{
  "num_hidden_layers": 14,
  "hidden_size": 160,
  "num_attention_heads": 5,
  "num_key_value_heads": 5,
  "head_dim": 32,
  "intermediate_size": 640,
  "vocab_size": 8192,
  "hidden_act": "gelu",
  "norm": "layernorm",
  "norm_place": "pre",
  "norm_eps": 1e-06,
  "positions": "rope",
  "rope_theta": 10000.0,
  "rope_fraction": 0.25,
  "qk_norm": false,
  "attn_scale": 0.177,
  "bias": "all",
  "tie_word_embeddings": true,
  "parallel_block": true,
  "extras": ["capped logits"],
  "init": "normal",
  "init_std_qkv": 0.0223,
  "init_std_o": 0.00422,
  "init_std_up": 0.0223,
  "init_std_down": 0.00422,
  "optimizer": "adamw",
  "learning_rate": 0.0036,
  "beta1": 0.9,
  "beta2": 0.95,
  "weight_decay": 0.041,
  "lr_head": 0.0138,
  "warmup_steps": 422,
  "schedule": "wsd",
  "decay_fraction": 0.922,
  "decay_shape": "linear",
  "final_lr_fraction": 0.05,
  "batch_tokens": 65536,
  "max_seq_len": 512,
  "doc_mask": false,
  "train_tokens": 369900000,
  "max_steps": 5645,
  "dataset": "wikipedia_en"
}
Each number is 128 + 32 x the weight over its row's rms, rounded and kept within 0 to 255. Layers, rows and columns count from 0. Numbers have three digits each. The size before them is the row's rms in percent of the matrix's.

# down: layer 4 MLP down (transposed), 640x160, rms 0.114, rows 105-174, columns 80-119
# up: layer 4 MLP up, 640x160, rms 0.126, rows 106-175, columns 80-119
down105 103:130159098136102171086148082159129095135133092161119125143171165108110115169186152170166128113112147101154121132114166124
up106 108:096134143102106108083180095109190087096125109138111097093110062146152118133081119098142149115137174159142155113122113135
down106 100:094107146126139111091127113153109167090115087107076091109154130172156151152055093120109120116112208159192147150176132134
up107 104:062153159135132132154164097099088104099101123118152152091188083159158121154085137157072157140103140151139158105158138147
down107 097:081117069097129125132118136101111128103063112205102103146105174145156158132145157148078118180115162124109109169083155136
up108 113:185132172132125131126124128059149158117113158140125108095116138140119149145103112141140188105135140157112147088096101070
down108 122:156079230112122145130146148166099117099104148035165089079107023126162106182132116176131106153117108141109112126101150130
up109 086:126124159091138108122171142130113156129147127141162170109016078121132165122124148166133183126167129130069181138126134120
down109 077:179183113174130179149076151140128110116110110131073111143225131145133114184154117101085079138068121106206080038107130165
up110 094:137163042104181171078115178174133166110132164090213159117094129150140142131147105145143133174107096115112145107142159078
down110 097:252074128094071082130077140165151100108175138179135125126142177120132117106131080149181118086154112122106157092135122111
up111 094:131134175142186151130158091115103135147111103127143113165148075156162167141166093103115139094100119137070134126131125094
down111 074:123091097125103173152114192102129106155126133156089123177181131127115122147151133088110033121162138135120163137126118180
up112 093:172137128157192155084137128054101156111105149106116114145155151120110174154108057075123159138153111183145185125097093069
down112 076:129152147207141101116102123096098151163108100121167147153090163086110130193104110093162126117129082146184090136171148131
up113 092:160154165194142136082163085124105111181145126150142090080206111094121087172122143081113146103138131122130156110125138076
down113 098:123113111075130112150088124105091154176104122127144119149157122112148102137149161149148149138185115095189114136083073148
up114 102:068151146171123102174135108070143098166128127143115098121146093127143201140175119110107167109101117168174065101089127105
down114 091:098125192203125140092117112120115156183152142121101141124055089092094100104111133143171185140108088108128119112120179099
up115 096:127150125121101138139105138131086086136138170080135119146123135110111055143133104100166117147102112070077103101157149161
down115 091:112119082113113120175137190131116179124154145159161132122133094118099117118124164143117129112188149098125089067094130121
up116 097:131127161131098159171120082166142140156116100068168121142086116154137106143079123080137143128161160079131163111073073157
down116 092:125130119145157089158092139068078204107117098111130128067116129137116115156112079062202138083123131151163154137149102138
up117 109:143150092140157233085165118100100106128124142135107109133135129174105129145159203128121109190111084180097200090087070121
down117 123:107135126107125112188104158191177111140143089192127077070139122166158112178112160144113159119170078111117139106172110129
up118 099:120106153096107125095175058120150137077032148131124106076122128157138183139133166160103140121127150181143144108094145083
down118 097:140114169122151141091087145110139117114135143143110176142061081088074119065161090133115090174102099133102109165145107235
up119 092:192146164157195096184124140141128128126155157090149131117102103121116160131120126058140165127098142109072102123113138072
down119 069:121097120111090099110159138178137157161198107130094144105159090140170062173146167143116092162146166162104085171050085095
up120 097:107174163119153173103096140106137055160090204170102098115058111186092102134158155165149122180069172124145107094121145109
down120 083:134093137077113126105172152124115130068170181096142169216161130111119149106104133150122096128115109110086101112136143124
up121 102:167181157118163130137129075090127141103121138085121118096110084163156121142135136123124137064112138159132082115125133101
down121 093:136169123166142153074119157147148080100177120094130126118053118088222136119057119104131145168116122136059098147123150152
up122 104:119142103116116237116094154139130103145167156138115197146097153145117150140121111076162139214105113113109077099079138135
down122 092:134103165122140074192172149116075074137129151107156112050142093089135135209118203104103153121116111090143150109207085103
up123 090:149123207174142149141127158125125122133113081110094087105132111140106128138142176141145165125076126195101155122111115117
down123 077:157153077199126013134115134138136113108138156134133140072114147185103128151115051100126119116079090113167179132100106169
up124 101:110129143118116190068155105069117128081091118166161108129126150153143108127147091166082107133116121160069197089116123135
down124 101:156118105141160144137115107119137165109147078113100082104139152141089150135105114162097126144191076150110168109215137127
up125 094:124155206100131166161094135156141080188107124104118145146132130116103111122107169144145142107124121092116139124068135127
down125 091:121100107085112146192120150152193124110181124129085143163112153114122162078178125125111113072190130106152167188128085069
up126 095:183142219103175157167090170135080103152128179140152125114164138206184119145123100162130110144139147131139087117117135137
down126 088:092121095135096147109120143135085110073047105084137198089145123097115169187114182054130144161174112168155160165113133137
up127 100:125116108160103165132138186128097169106125099157165096115090135133128099145089118129091179099064153132129198102116124115
down127 087:101075143152145132109169073094183031199105133118147106105144049115083156084118155095153127149132180108135071147163137130
up128 093:078147149128096163069177070048190083159070166175133194072120138135184131130089100118039123102074084125066104106137138094
down128 075:174108128113081151092078167151132115117135151103149056113045148141081142148111072100133104105143156068147126193137132135
up129 092:126137151102115081124167130083169158070109147101127146106168113137155143150069148146110163138192113107103179106110086067
down129 084:123075177131177105102099159168135132090113133168106070088211124133128077128160124076100104087116143157149098155152098180
up130 096:198138203160131126137125084148184109119084122160113070171122138134124157130104169166144145151176105123096180108113132107
down130 084:118088075121170173112078141163171111111135107084132168146152143107151169158161152090190141121115141146140095141076111124
up131 093:149117132129136117117082147122127118163123100144105097111152127181117140123129174138164107169095184155156108091156086158
down131 098:170076137095105097109114123113167109106156104206126096111158152107140125133147176137177125158177059133149058196111118098
up132 095:142165152175153220138058115052161137101139111107092090130143085132139176149151100211144140130089112153175151066105099090
down132 103:154140118114130145142144174124157122145139102140079132169181168096144185195166150132135162154104086126093119033130085134
up133 102:170164208126172122107128142102146121120102138078120106096162118134131096166064086120105183084096128144123180121099111121
down133 105:122093146177151155102103086120138091145114117101124102158115117134108121095133130092157106080113145117145125129137091181
up134 109:143130161120162178149105153106147098131144103114094028138090076133104153146091150150122151181092107110093183116117136140
down134 110:082125136190127152083133179106161120129150129057153137073094122157155144125137122160109106171110110145120122185155115067
up135 114:195178105099159150119101108097133109159057126087104118162141141131134092144125073182126093108150123092132160078190115132
down135 124:111176165156104109091071132129140122068129167121117126109131175126121106180126085164107091085156124178102151119124095151
up136 109:131179148128113185123177113116151096155107142080068120175123123122151127121195140159144110173012078107117106095108172152
down136 106:071165170208083115131207113133132133152159163079152145138096160130190156147142054086134132135168155091137115128081110138
up137 103:139140136161123163062138153152181143093164162150109103103133081163153158155108133121114144155157130077137111125076109132
down137 108:151170148121171144167100130154149215143104170105156114085167112049145190144160106172131087177104130172158127115141107143
up138 095:064142150081141125063145137164183159093086174157157134089133127148138127132098137086179139111119114149098173115130118106
down138 079:120104075177148128155124108102144182143143087151148099188097175095111158142105129157151127164147119174142035119119162130
up139 095:127163117140157174165161060155090138122094078096144159149085105151133131156166109147154148098158135116151145116076110095
down139 108:066147183124115138188041128093156150149155143119147080096118143154128144138139119129174111089116139123113112125120116103
up140 103:132145132119145142128074128128170137161136097058142158078090109153165107148108117079175174100174145168095115124130083118
down140 097:141143109169103170124180079177089158105114130142067116129106129104173110126163135144129137112112124180127148121124174157
up141 105:140188096128125126148090115067123117164142124093090159096166067129157148168116096119064087075128150185145137077120151152
down141 114:114083121127118140106127115115120092127136108085114084132146162105091111091091129131112122165144109169042183177194117175
up142 097:090178119112138129109162165084180145153118161136136124121196153110106115112152151100114170072118145109119115096094115149
down142 096:137117078131122139190163094150172114097156068120191117148119149130107121035152168108182121159171174148113155132102135116
up143 093:091147137145157170127144118037182134120109130114122132116144092198149125156125147138128124120121098117160174098132101076
down143 111:107203081152159134146126146141130087122152058100142117161117156147093159159128118160191125163147122126146149106127126178
up144 088:068156200140097124083138131070154157097111089124140168153138075136121156144098085141110150086141094179163109116077107146
down144 075:139052107109154129145100164171120171118171144173066118141126105095149097176141096126116136101093124091110160152184083143
up145 089:118135145162090147057147155155164094106118146139157142110182124155077093140083136164094142078086120142094099120063112176
down145 076:124123128175129113132139144100122152111161078148220100143119136155162087034148160162088126127171157199129130178114095214
up146 099:147115124155113115179126106151086062125140115075105084145148092135133150137121114093128125124104131090125125107137082132
down146 093:095117183158088110140120094132087160143150146104173091192100141087108154132125118149142120072110106115092130094163111095
up147 094:116183140156161182136159055099122115158120144144128135158140110155148133148164158089093143153117083094130117105074113084
down147 094:171190099148174134097185125085153101106113074150166147126157114096112103148127095106129180176109103109115072064107131149
up148 107:119135190174137231100097116108140139105087162095148148113135120149133157137141119167120156152108145120137192110122128154
down148 098:080050163147167130089142136103109117076101133102127171127108074176104158127067133124106137129090188063068180193114125143
up149 103:150120163101151114108163144144151123102122120155149078113115104185121182156110139106120166120120112178116155123113108147
down149 109:022155147109138133137189162095127134141155103124154167087141128140184101078112080089109168181099157098130090176135118078
up150 098:151141091084221132166169131086154153144104172089170091111154100137140124124168152143128149129126116134098107101137120126
down150 094:170088156108116122137109122129141116052092111121179161115095159140115104148089185129139098105135140160119158181142147126
up151 099:137185099083161160136102098100151130134145171099115098113125077146205109126117045152124154109178174116108137091155128165
down151 096:215142154160088085115091185124108142102201121129124145119148108133130076124143142159105119104066139133111085114088162138
up152 129:144140092122214142132091072115137121152100105133095105117104103167100166149086171124148114165159103215152169090129108170
down152 146:139114147110083110141136120130146104132085064119152105094098166120109121158068145130123156181146140185117123115127094165
up153 088:172159194130128200141089090066156118147072192108163107101077114186132084162101155172170118110080100074126143080129082157
down153 101:101133155137158140142121128133177124178097087114130101140164141194193159165120116166165110116120133086116144008121107172
up154 103:191176158160174142105119122175142095154134148114122107111158094122121148155091112099089139168074123165151150115098116124
down154 106:165121137120169105111160111146077152131148128145095100076099115123148080195092114086151154146125092184048154115152097114
up155 095:163137078139128105134154111079095138157158123084116086074118135126125156138079161182118142150126171112124166101127109199
down155 094:087143105130141119096123073140121082120120138173102170118170114132089117124148146087188156119128131129140142132196152137
up156 113:075145196084138162182131152068094128113100140079108100138105110173149177134119140150118153091125161089130125125115110140
down156 104:103132144061177098135101148133196209121182154130119107144135134139133121180141133104162102145149115110152093158096131119
up157 101:078126158090181125130197157154158097163090122134154076095109136141171175129176070121113160175132133111168179109105137146
down157 091:161189149126145084010138191084070100118113107161114099121105120059105139101145160082141154134176105133135153134105139095
up158 107:055148081143067206047132125132137145103130125127110142128139124169175098133156184121076134111092203111124121097115139149
down158 110:128087165159147128186128137116145149129057094221111144100110121056159176134175119064135145129169158129116078074171126114
up159 105:126170191109132142151106159105172048169120153105167167090129115152105073136155170141105102156157109113126167094137125094
down159 088:128041137120130152184118135142161126158193095127148117140077116167167100150104082067125148123189192152127164157085091091
up160 097:132122116109132157091163141114089127130134157145099116129070094152155191142090073126171126181088127100121163104108127172
down160 101:058065136141129157067059083100153141121157138115128105148096090134107121125182093102145056100119175175134117181082097103
up161 108:151148166118090128099184123131132114117070089076084074107204108107113173147075171145128192130142059128069099127088090121
down161 109:139136114163102067173182178164147166085153131145094097088131117102116072161093133068136115108168104120170140174102111198
up162 095:134132114112095160145142159132112101147098125106137109053140055116181128156064101135130164094137183093129065109069112174
down162 105:132177062125193143206099139138141117095142167138102145048129174093142118165141137078165156095170108149074097172118171103
up163 096:085134145119096144145052105138151050116069166128106153112136104168076197164135097126089138132136135116159129121133109153
down163 100:130151153097145091168138076111165120147144163147108123200142116122078078072168119121120128164081144108117089111083098161
up164 097:093130099059101118128159114192107141106103143099128096087073111158166123134143170136122184167147116131118125120096084091
down164 087:142154152107143128124129127046119117157157147103135095164171106097120149168152141115100093126069125100206140088160118164
up165 091:123139132106163150134115163147107082102169119147151121165077125155121113155125129102127151145110091083102153100148123133
down165 096:086151125112133201144143150125103139155110148150145132106103178081193129145094157118123120126153108063096119161198109137
up166 100:068133157113114116137159103160164131140116134117111170068126119101176147128112155069120194129164176189153128116068123080
down166 103:156141182132188127156097125106175164131151114162148111105083177081096179130135153135084062131121148137130190088142108094
up167 098:149147105137183182117087156173098146138125178100167150112085113178145120183150144111117129123128111057134133110138133100
down167 096:097128129058120059140145135200134132107096102136183104145130156111146131170092153160140026066114145101139148117132137091
up168 118:130132134135137147130087144081145029064119103098089087119141133126113163148136126098133114120130199127146084100116113133
down168 136:138170051141126119061151134116117118125139122082140153089088140151088115083122135127144179077135158175107138105192139160
up169 092:133134120121177098040092119166124129148143101151148124075136066146208083162086090092128136119145149100177077109136118135
down169 098:099151156144129074142089167167145157164147087173156086200126109117087069111137132108148171151167141124168122169146159124
up170 100:121135239168133190095122143106115135129107068115087120137125120098123093157133188107120100134119198165128168123107116155
down170 091:161160069093141068129136148143178173172138116158127138153124157112132149128161147202147109206154120117104165167108161162
up171 093:108154158135123143123102095094126122152109090091078117093084085118130146151154146149179158158091091094151108089080092117
down171 094:101179153134119119124176132157170118143068116122056106142080079131134140174120145129142137149107080082133134056120153136
up172 109:101170189068115185199132157128074126133134141097099124150090135158124096153137129167146163118134167051120116131137101181
down172 100:105129110078137043155136112128185161129125113158151166095150089115155070170140174139112093136123094139206116086086138141
up173 107:062151186105170107145163134154182130163092132135118151148129105153137108155150134128085142114100143133122078105134142159
down173 113:186171102152136133108161141110143105116110137105116125109168163105112103165165159131154088100121126173124132107116140129
up174 099:105134123153118146162105115194104113138108104104160132043089123131188125139079142105156130144176141105131104125177099170
down174 115:114115145101099140131124129085146122109099069120146150146140109113167108100165154090164114148093156147127115209127131119
up175 101:106170128114071152150104113090203119131110130109158123068128074139118105127076157137176164156153167099024109095157121111